{"n_kv_head": 2, "d_mlp": 576, "activation": "tanh_gelu", "norm": "layernorm", "norm_eps": 1e-05, "parallel_block": false, "init": "normal", "lr": 0.00195, "beta1": 0.93, "grad_clip": 1.0, "schedule": "wsd", "steps": 9485}
Each number is 50 + 10 x the weight over its row's rms, rounded and kept within 0 to 99. Layers, rows and columns count from 0. The size before them is the row's rms in percent of the matrix's.

# down: layer 6 MLP down (transposed), 576x160, rms 0.0637, rows 13-50, columns 80-119
# up: layer 6 MLP up, 576x160, rms 0.0746, rows 14-51, columns 80-119
down13 087:54 61 53 55 51 42 54 49 52 64 52 48 47 48 50 43 51 48 44 23 44 37 61 52 60 31 44 44 48 50 67 34 51 42 43 68 59 22 87 57
up14 110:50 58 36 71 72 50 55 43 44 57 54 63 53 34 72 42 48 48 31 62 43 53 31 31 55 44 48 44 47 41 65 49 57 39 57 36 60 42 42 55
down14 116:61 40 23 60 65 50 54 46 38 59 39 55 58 48 80 46 55 60 60 50 53 53 61 52 36 60 70 49 38 49 60 51 60 59 43 61 42 67 44 44
up15 088:50 54 55 42 53 38 47 46 50 52 62 37 56 44 49 39 48 41 35 47 58 44 50 38 68 49 49 47 49 58 60 48 64 53 62 50 52 55 46 73
down15 097:65 50 44 62 57 42 44 50 66 51 49 45 39 52 32 51 59 37 51 43 49 53 49 44 45 42 49 67 43 58 44 54 66 55 43 58 39 67 33 49
up16 107:40 32 49 37 48 45 46 61 67 46 58 51 70 40 62 46 29 46 38 61 56 63 70 42 58 64 50 54 63 63 45 52 57 56 58 59 51 48 58 43
down16 108:55 42 59 45 64 53 55 42 44 52 47 40 40 57 39 57 34 47 52 44 72 46 64 55 57 55 53 61 52 82 52 47 53 42 51 45 31 55 48 58
up17 105:33 64 47 50 41 37 74 72 47 40 39 25 54 59 40 54 38 50 10 34 48 41 53 59 48 50 55 49 52 54 39 44 68 42 43 55 51 46 54 36
down17 105:51 45 44 51 52 62 47 52 50 54 51 47 63 44 46 50 60 69 44 53 44 32 31 34 38 41 57 40 49 55 45 64 32 63 39 41 64 27 45 43
up18 095:42 49 41 53 60 43 39 50 53 52 22 50 44 40 47 39 68 47 42 54 51 62 54 51 50 43 42 52 57 68 41 51 27 54 65 50 65 56 50 52
down18 102:58 48 48 30 53 70 41 69 71 65 43 43 37 47 56 46 55 41 56 63 52 55 52 63 49 52 33 39 69 57 64 58 55 55 53 52 43 52 57 36
up19 095:51 50 60 46 41 51 53 36 41 51 58 29 34 57 33 44 37 35 64 44 37 71 41 66 55 48 47 49 64 60 40 38 55 28 79 49 40 55 51 49
down19 078:42 58 71 47 52 56 57 53 48 41 44 54 37 41 56 66 71 78 40 65 50 40 42 39 29 71 40 60 49 49 51 35 46 34 38 56 53 27 52 44
up20 092:31 56 46 63 44 77 39 42 50 59 43 54 49 43 44 46 40 41 59 64 26 62 39 52 42 41 35 35 54 45 55 37 43 43 56 40 60 51 57 57
down20 099:52 36 46 39 28 32 42 37 53 49 64 39 57 39 54 55 69 45 50 42 62 56 44 39 56 58 43 45 49 49 52 40 47 39 83 54 37 51 44 22
up21 093:45 41 55 43 51 41 31 60 53 38 48 41 43 44 55 55 54 47 70 44 50 59 42 54 55 28 66 65 59 50 54 43 65 58 51 65 36 39 45 54
down21 084:33 59 42 42 61 44 69 56 54 46 55 50 50 47 31 67 47 52 38 41 54 43 49 44 35 58 46 40 49 51 56 55 48 52 43 48 72 34 51 66
up22 092:50 36 32 38 59 40 62 47 44 26 42 70 57 49 56 54 45 48 47 35 40 49 58 53 35 81 62 39 53 41 55 54 59 49 32 45 38 65 54 58
down22 088:48 66 51 51 58 57 53 49 46 59 50 50 55 56 72 44 37 56 61 46 49 37 43 43 48 41 37 53 57 59 31 64 53 54 72 56 32 40 53 50
up23 100:50 43 45 52 71 43 65 49 52 61 52 58 35 49 51 38 70 49 40 40 68 51 67 54 46 39 63 59 50 56 51 46 45 45 44 48 41 60 47 44
down23 089:34 59 35 53 51 49 38 68 35 49 37 67 60 41 48 64 46 48 38 55 51 55 58 46 57 71 53 44 57 39 45 41 55 55 44 48 70 55 33 44
up24 094:54 47 45 51 62 58 44 70 37 72 63 54 56 53 55 54 62 36 62 42 37 76 63 54 41 40 49 52 42 44 71 38 50 49 57 65 52 47 56 53
down24 105:42 41 44 44 42 43 35 52 67 27 63 38 37 53 49 46 62 40 41 50 50 45 19 40 41 64 54 44 50 39 39 58 62 43 63 61 33 48 44 42
up25 097:32 55 53 49 43 53 42 52 45 46 54 69 49 40 36 77 42 51 48 45 28 47 43 51 58 60 56 45 43 55 56 51 47 50 40 53 50 44 60 70
down25 104:52 48 54 41 52 33 50 39 40 61 51 54 57 50 53 57 48 75 56 47 39 56 42 58 45 68 44 44 47 56 45 42 45 56 44 61 48 60 51 51
up26 100:39 58 42 60 47 41 47 50 54 53 76 51 47 53 64 55 58 66 62 36 30 35 37 57 56 42 55 51 72 47 48 49 55 62 54 38 58 56 44 64
down26 085:60 43 53 60 45 44 36 45 49 45 36 55 56 42 56 49 49 47 37 54 76 46 65 57 43 51 50 53 61 64 38 68 44 64 57 44 32 49 50 73
up27 106:53 41 39 50 37 49 47 38 52 63 58 49 56 52 41 22 45 63 56 35 78 56 47 58 44 48 69 47 41 61 48 50 52 34 58 42 61 49 45 50
down27 112:61 54 34 50 46 58 55 36 60 54 43 45 60 43 48 58 55 55 47 60 38 44 49 58 57 54 39 50 39 34 39 44 43 38 33 62 52 46 61 53
up28 093:45 46 48 68 40 30 53 51 34 55 59 57 47 72 66 44 63 28 54 23 53 60 43 45 58 51 44 56 73 64 54 55 41 40 35 55 58 53 43 50
down28 085:53 58 37 46 26 41 63 48 61 33 36 50 47 43 64 51 46 58 36 41 40 54 64 40 41 30 60 34 55 46 47 50 53 43 70 55 79 52 43 55
up29 088:36 43 34 61 41 43 53 39 47 48 55 46 51 39 55 46 43 47 47 47 40 45 60 31 51 45 64 64 42 48 42 43 63 57 51 49 51 62 65 50
down29 080:54 62 69 46 37 61 62 45 50 50 43 64 47 48 36 41 63 59 50 44 55 61 59 66 51 45 45 38 46 42 44 49 45 51 49 52 65 56 64 45
up30 110:64 55 55 52 55 60 52 44 38 39 34 59 38 40 44 52 49 33 54 64 53 61 62 50 71 45 37 54 53 61 64 67 43 66 58 42 65 55 53 50
down30 123:61 49 35 58 56 34 49 41 60 37 53 40 34 32 58 63 52 46 38 44 51 36 63 44 47 68 49 48 44 49 47 46 46 62 58 58 62 38 48 43
up31 093:60 63 41 67 65 45 55 55 73 43 44 30 54 62 56 32 56 41 26 53 53 64 65 73 39 49 51 38 39 48 59 56 65 76 46 52 55 55 43 54
down31 106:45 38 53 75 53 56 36 71 48 51 49 41 42 50 64 49 70 50 41 67 42 39 47 59 50 57 49 48 40 46 55 50 34 70 48 25 66 59 42 58
up32 094:53 58 59 44 46 52 36 54 55 36 55 57 38 55 41 37 40 57 41 35 48 43 34 61 37 50 53 54 60 44 53 65 55 50 51 58 46 65 55 46
down32 084:61 46 50 45 51 38 47 39 59 59 41 54 66 35 54 35 50 58 46 55 44 58 51 47 40 66 48 49 53 60 56 38 38 57 47 34 54 36 36 58
up33 101:46 58 42 39 37 57 38 54 36 33 65 62 69 50 61 54 57 56 54 49 57 48 48 44 39 51 41 63 40 46 44 63 67 53 49 52 62 42 46 51
down33 092:40 50 63 66 49 45 53 64 46 58 40 47 48 49 51 53 46 56 34 45 56 43 54 53 44 58 59 58 46 30 42 48 34 52 50 53 44 37 48 43
up34 092:38 45 50 64 70 33 64 57 38 40 49 70 52 43 55 48 61 45 44 62 46 52 36 57 46 43 66 64 42 49 32 57 39 58 56 75 51 58 42 44
down34 102:45 50 56 48 43 49 41 71 46 33 63 47 79 38 60 44 54 44 65 56 49 61 49 59 60 50 45 52 57 66 23 75 43 39 45 58 48 75 34 45
up35 096:57 46 64 53 47 69 77 39 64 40 51 53 42 45 47 63 44 51 57 40 59 67 45 56 49 52 67 67 37 40 35 69 48 59 49 54 43 52 61 62
down35 107:36 49 58 44 54 52 44 72 45 67 47 45 40 48 50 54 64 48 48 29 43 37 44 55 57 44 45 60 39 60 45 52 48 54 59 45 40 34 48 57
up36 093:47 47 57 59 51 49 58 51 50 50 38 48 38 53 30 44 39 62 62 46 61 67 53 57 61 63 56 60 62 52 65 46 46 54 54 67 40 39 55 30
down36 093:52 45 55 59 65 39 43 61 60 52 42 52 58 37 49 55 46 42 51 53 41 58 30 41 35 32 65 36 57 61 35 59 66 21 49 37 49 70 28 51
up37 105:38 62 34 57 61 53 43 31 38 55 51 48 59 38 54 46 43 62 41 51 45 50 51 62 61 41 45 49 58 47 53 45 60 48 52 66 41 47 52 58
down37 102:37 45 52 53 70 64 53 54 60 36 46 47 52 55 56 31 41 46 47 43 56 46 39 57 69 58 33 48 45 58 44 31 68 34 55 63 62 75 37 47
up38 092:46 41 68 46 64 36 29 50 53 42 55 35 43 53 45 47 69 55 56 56 49 59 56 46 43 55 56 62 50 37 65 35 64 66 36 52 46 41 47 53
down38 087:47 65 39 44 35 65 59 40 47 48 45 53 34 50 36 59 41 64 48 49 36 46 48 58 58 44 38 45 49 49 47 49 62 45 71 50 60 27 71 58
up39 087:43 54 36 58 30 45 61 56 50 69 58 67 42 44 49 59 56 69 47 40 68 38 56 49 36 52 61 50 51 71 67 40 46 47 62 39 41 42 53 60
down39 091:45 52 53 57 61 61 53 42 61 38 48 64 64 48 53 35 51 53 41 57 44 73 52 69 47 49 45 51 55 40 51 39 68 39 45 43 61 48 65 30
up40 100:57 66 44 45 51 21 40 57 47 48 57 60 34 59 59 48 56 49 40 61 42 61 40 55 44 43 46 59 53 54 45 57 52 36 52 64 46 71 68 46
down40 102:55 42 61 42 48 49 35 60 50 47 72 41 52 43 28 55 35 62 44 51 50 42 53 49 58 49 49 59 32 39 47 35 36 53 56 59 61 32 47 43
up41 103:43 47 59 43 31 40 47 55 40 36 52 33 36 44 74 66 55 48 41 45 48 52 46 57 34 44 35 56 54 61 62 63 53 55 51 52 67 46 55 52
down41 105:47 42 30 44 52 36 55 52 56 50 43 30 44 35 51 61 53 42 58 67 49 52 41 36 72 48 42 50 49 39 37 28 60 56 61 56 38 33 48 55
up42 098:37 43 43 58 50 68 34 57 65 59 31 38 52 47 50 64 57 43 48 35 50 43 47 53 70 36 63 47 58 54 56 45 43 34 58 59 54 54 41 52
down42 107:43 62 49 53 60 48 49 36 45 52 41 54 59 49 59 44 71 47 44 41 32 61 49 46 41 49 27 64 57 54 38 60 57 59 52 65 46 52 55 46
up43 107:42 41 42 50 52 45 55 48 36 43 55 60 61 48 55 67 42 44 49 52 47 55 59 47 69 56 53 50 49 49 47 35 52 48 39 45 65 58 44 47
down43 127:38 40 52 51 45 55 51 69 57 60 42 62 46 53 42 46 68 36 30 53 51 36 28 38 38 59 56 42 46 60 50 51 61 48 52 47 47 51 47 37
up44 107:39 50 40 34 40 52 50 41 46 49 44 44 50 48 34 41 39 44 49 59 56 27 31 52 42 52 49 40 43 59 51 61 51 48 46 52 42 59 51 31
down44 104:26 49 45 64 55 45 50 65 46 49 41 46 62 51 51 38 42 41 31 40 56 51 49 45 61 50 59 53 59 64 43 58 41 38 57 50 45 52 44 38
up45 095:31 66 57 57 36 56 36 66 42 52 31 52 36 65 48 42 59 52 59 61 53 44 34 45 54 39 47 53 45 50 41 50 35 60 69 54 45 57 62 58
down45 094:63 49 45 56 52 33 66 65 38 49 46 48 57 62 55 41 57 41 48 38 64 41 60 26 45 57 58 41 46 60 60 35 40 53 54 50 41 56 50 52
up46 100:56 55 44 61 41 42 63 47 42 43 41 40 46 50 56 42 59 46 47 81 56 27 42 43 64 60 34 61 43 70 44 54 50 41 50 65 66 60 54 24
down46 106:56 42 51 52 63 62 45 53 68 49 57 49 60 57 55 59 49 50 33 57 57 41 50 50 37 50 36 43 48 63 31 57 43 47 48 60 54 33 57 59
up47 102:41 31 57 40 47 43 57 30 51 26 41 56 49 59 70 44 72 50 48 49 50 65 42 57 48 54 60 51 55 43 49 55 48 65 54 56 60 33 69 49
down47 099:53 31 42 70 56 46 61 72 56 53 55 70 57 42 36 57 68 60 51 55 34 49 49 38 52 61 30 58 55 57 64 53 57 43 54 53 47 64 62 48
up48 105:44 60 49 59 53 58 45 50 53 57 50 57 47 60 56 35 44 53 23 53 60 59 44 55 51 44 57 28 51 59 69 49 39 60 46 44 46 44 47 57
down48 107:74 50 34 38 48 79 33 70 52 49 36 50 40 48 47 59 49 59 54 60 35 60 54 24 52 69 39 68 49 44 57 43 64 43 29 53 58 40 52 55
up49 103:48 48 59 68 68 49 48 52 26 54 59 59 60 66 53 53 46 41 36 31 36 55 52 46 56 39 56 48 63 41 53 60 59 42 55 52 42 53 52 59
down49 103:45 48 40 53 61 53 44 41 26 50 57 57 45 42 44 42 51 71 60 59 55 50 62 49 51 60 65 43 44 76 52 39 59 43 54 53 47 44 50 54
up50 099:52 35 33 57 56 55 48 77 49 49 37 45 51 50 61 37 60 37 39 49 45 29 49 62 46 49 63 52 31 51 38 42 59 47 51 62 51 54 44 35
down50 095:40 70 38 40 41 36 51 37 60 64 47 57 46 42 60 58 41 50 37 62 53 51 60 59 60 48 43 45 51 43 53 62 51 48 59 52 60 51 50 43
up51 103:43 54 44 48 40 33 50 47 50 45 50 43 53 56 53 50 56 36 60 54 51 31 60 31 57 35 48 31 54 51 64 25 52 49 55 52 55 45 63 56